python train.py --n_head=4 --n_kv_head=4 --head_dim=64 --activation="tanh_gelu" --norm="layernorm" --norm_place="pre" --qk_norm=false --bias="all" --tie_embeddings=true --init="uniform" --init_std_up=0.0569 --lr_mult_o=1.35 --doc_mask=true --z_loss=1e-05
Each number is 500 + 50 x the weight over its row's rms, rounded and kept within 0 to 999. Layers, rows and columns count from 0. Numbers have three digits each. The size before them is the row's rms in percent of the matrix's.

# v: layer 5 attention value, 256x256, rms 0.0654, rows 144-180, columns 160-191
# o: layer 5 attention output (transposed), 256x256, rms 0.0743, rows 144-179, columns 160-191
v144 091:506526500444466470555439477517476494464456484535438504509551479588583511428518522533517434453565
o144 099:460523503446432455510597535443577478576480513520557524527411549516386460534476548562501493465329
v145 100:529489537491474512562433562471559493479479604513498503528541483438550525532446541528491557536482
o145 099:547456531450396419485509507571524506462526511571442495535469452458506520488550529469478418587508
v146 096:496416498518509608524491450578544502567541576511511383460509517517536527543528548454503536544651
o146 099:500409473511507513417539560479464467531527515514533489526618521409481553532543514490587503453514
v147 096:465450552556414529559466534575510578503569497509471507505467539552460453526462528591434464517570
o147 098:583507453489504456487506529542434485535498440490513504554418552548578483460474469512527421604477
v148 100:468560471393498409523569536469544464647585529396517437514559477472534436510453506422405472517511
o148 100:511439490460610546520535535469423517443477518579451504459432541501461566522589562507528523447495
v149 100:441515554469512455454530420517464537481513500509460568392462538548549448499506518479460615480498
o149 101:524549550504526520536520462481470569586522435390431444551479473410439447497513512501446499432509
v150 091:502499490478494484522459558521510525479457477471437463421568439509507477510592427531508514480468
o150 095:432541457411503510497521553523559506431535474503462559517462419412426541548461568409583589519595
v151 091:479574498458499472552470453506493511510537491456503521578497549475455534472419527496556441440483
o151 096:477469496538457568454498447506493539508498502494582403517514460458493409518451495566490465494561
v152 096:398515457530494523500585432596506540517531453467492532477457519486486547409471476469447481440439
o152 101:566557528480548389510541523525456486536436521481540466491557529537476494508543485523544505414526
v153 105:535504364518412419453451456461530535430475516595495535444524457407477385475507494482503536558490
o153 104:438600444538471531492546561506456501499467563481522559472542519540529443546449479477555413428520
v154 092:553499521628433526514414525468557501542568404467460464490488505533598476489513541519529403420475
o154 097:557480543466507492500513446524433487382475543526468551472507553428428493530470430541494579468400
v155 086:486472493498493529577478440509535531457481488486460619481477459535624575473452423506519609472501
o155 093:499470529472537480459520545432481514451604422478566552460558402467430440555441534551480505453474
v156 088:440450520549539563454553440469642502476467431506470502446498491552507615452453555484485522511557
o156 089:572427512495449492454412479482357477535485571481517523498509480507538525471491480532557542516412
v157 095:587467426589459531484455449525459497432459493535493479553453549549444478489527506429468424527529
o157 099:448504540384539502487533555549455514456607539496493534504584501479553558470459524516576426513522
v158 095:434499585512446544511447475461524579485512580563480557546386533476555484428509490563431513567520
o158 101:462501387463571477443577494468502534492507463500521419488578472505562508489496482432550545460551
v159 099:513556464474530521529537532400459505609559546563506471546512493479490479512541409532526444439513
o159 102:464491535546445503545404520522548474377500435478518575507449461398486510545388622498471554554536
v160 096:522465517440451509417505419564565456542515483566477531576477442536529506486554562519516458470536
o160 098:473552488555519514569548524526468483588522462541491488515462573512474474548564472470563478545505
v161 101:493451431473450479588533518472574553487523664518639405601518487497439461459529472533380459493514
o161 100:489576557536545488453492559517458507487472467575547552469454558437512591522488445527542376486441
v162 091:523490456474535493517553500436509457603510569507515454540519573522425447526503451474520431535460
o162 098:503496519495455453436489559559505688492590554483514526468550518540438570463490500535559557490529
v163 094:587481567605435490530523635511460479503505521446432402480442457501559564499494544482512560533497
o163 098:450464403479432534481525453514498557576576564515521396529493384518513476530450460462510465490516
v164 091:590465437508496475487465408495542508512392507531533549598523535453510383573480439496496458504475
o164 092:436566569501417479510477545477618494513566528396402440465451605561438505522508561559540483537496
v165 096:555556619510478584568512483443505477640473501568521512472447483382545575511467438520389582444578
o165 098:495502404521538475486580523453556474560506425507462440509481478498473395479563551567442582457526
v166 096:496336478609337519505518508519539473436512433455486539505579419486522515452443466498454530505478
o166 099:550555538483489531489499557490534469528584540453575488506562553433455512444589452498447442502511
v167 087:421490469457490517451427478481472611502489557523468456523503561503569543527457511538510502461457
o167 094:454523571577486559563472506483494436505500512599512528582546307484479455451477537555438418398515
v168 086:474441579489532493491564486455474414430392484495599489520509521509573497527516540465461462585514
o168 089:448469469482469474445478593572462519445509523585478590401499492571550469552510539658415354546543
v169 093:579452453475484549449540409564544564482444558510480484452558516571453521436521483546587618475555
o169 091:414455548608480606485467533432459520530444463476535518559510502529535448516540463559435486390514
v170 092:550482461503533429450572362463525474531504507566433479562499482519517571537393457542544534493524
o170 094:551497583442451469522411500440490456517386496552520477434506521499558523449461536464511509496480
v171 098:508437519474569482493499484557584508510513508559545503490495539481544380497533582546504474597420
o171 100:534634420526522467465448467437476599453500578554502502472490583510443513559450387386517452524502
v172 093:453499543456557496484538414506590460521436539512439493419483572547535530412548486499558474404505
o172 099:548504522495505517488547440500499500541412570468549514551543475531449560592469506556563506470551
v173 091:471457446536547563606500552495500452526492502578486425585555506515508446505540389430526485511544
o173 094:547469423449337472435467459565445525450571433535493437550557525490487500571581584579461456473467
v174 095:472587498573501450479429554459557481542477466486471501512677635596529582471511503470550500468531
o174 094:594443476471481646432503445435451473508463483478490489557445466595562438532502482518556548435567
v175 089:531579550449538495555452502514466481543539574584541557528453548573571513554495497495464561510525
o175 089:553506430443508478473505554442561586413485501522474480505490446549483578486477535542390416538399
v176 099:647487422513509461450533572525487495571500410486548466605620555621505479472497523609484466479452
o176 109:435529568470484580477474558473511506545492552465530583526447451490538511524519528494454536446419
v177 091:542511593454400413517484531477558476567531617482557436520464562582411404517521455475493458566568
o177 099:364486480492528594545525538544522498461481354536452491501522483402461478557469604538469488535492
v178 087:487430480399541489448482515525374447524531496532469569492531541481534470547481547439452499512503
o178 088:551571503481493540565497543487510509390544427473445437516414512564541480454539573533503422486448
v179 104:477560463515471475515460486460496440585445533529522487578539429438494454483498482502543436488522
o179 101:494515482480458495598481514536510580462536488500345441436497537598479495525524536517463461501569
v180 093:516395446486576478491400564504537436596635506452620479455509438478447512520542615546456520527463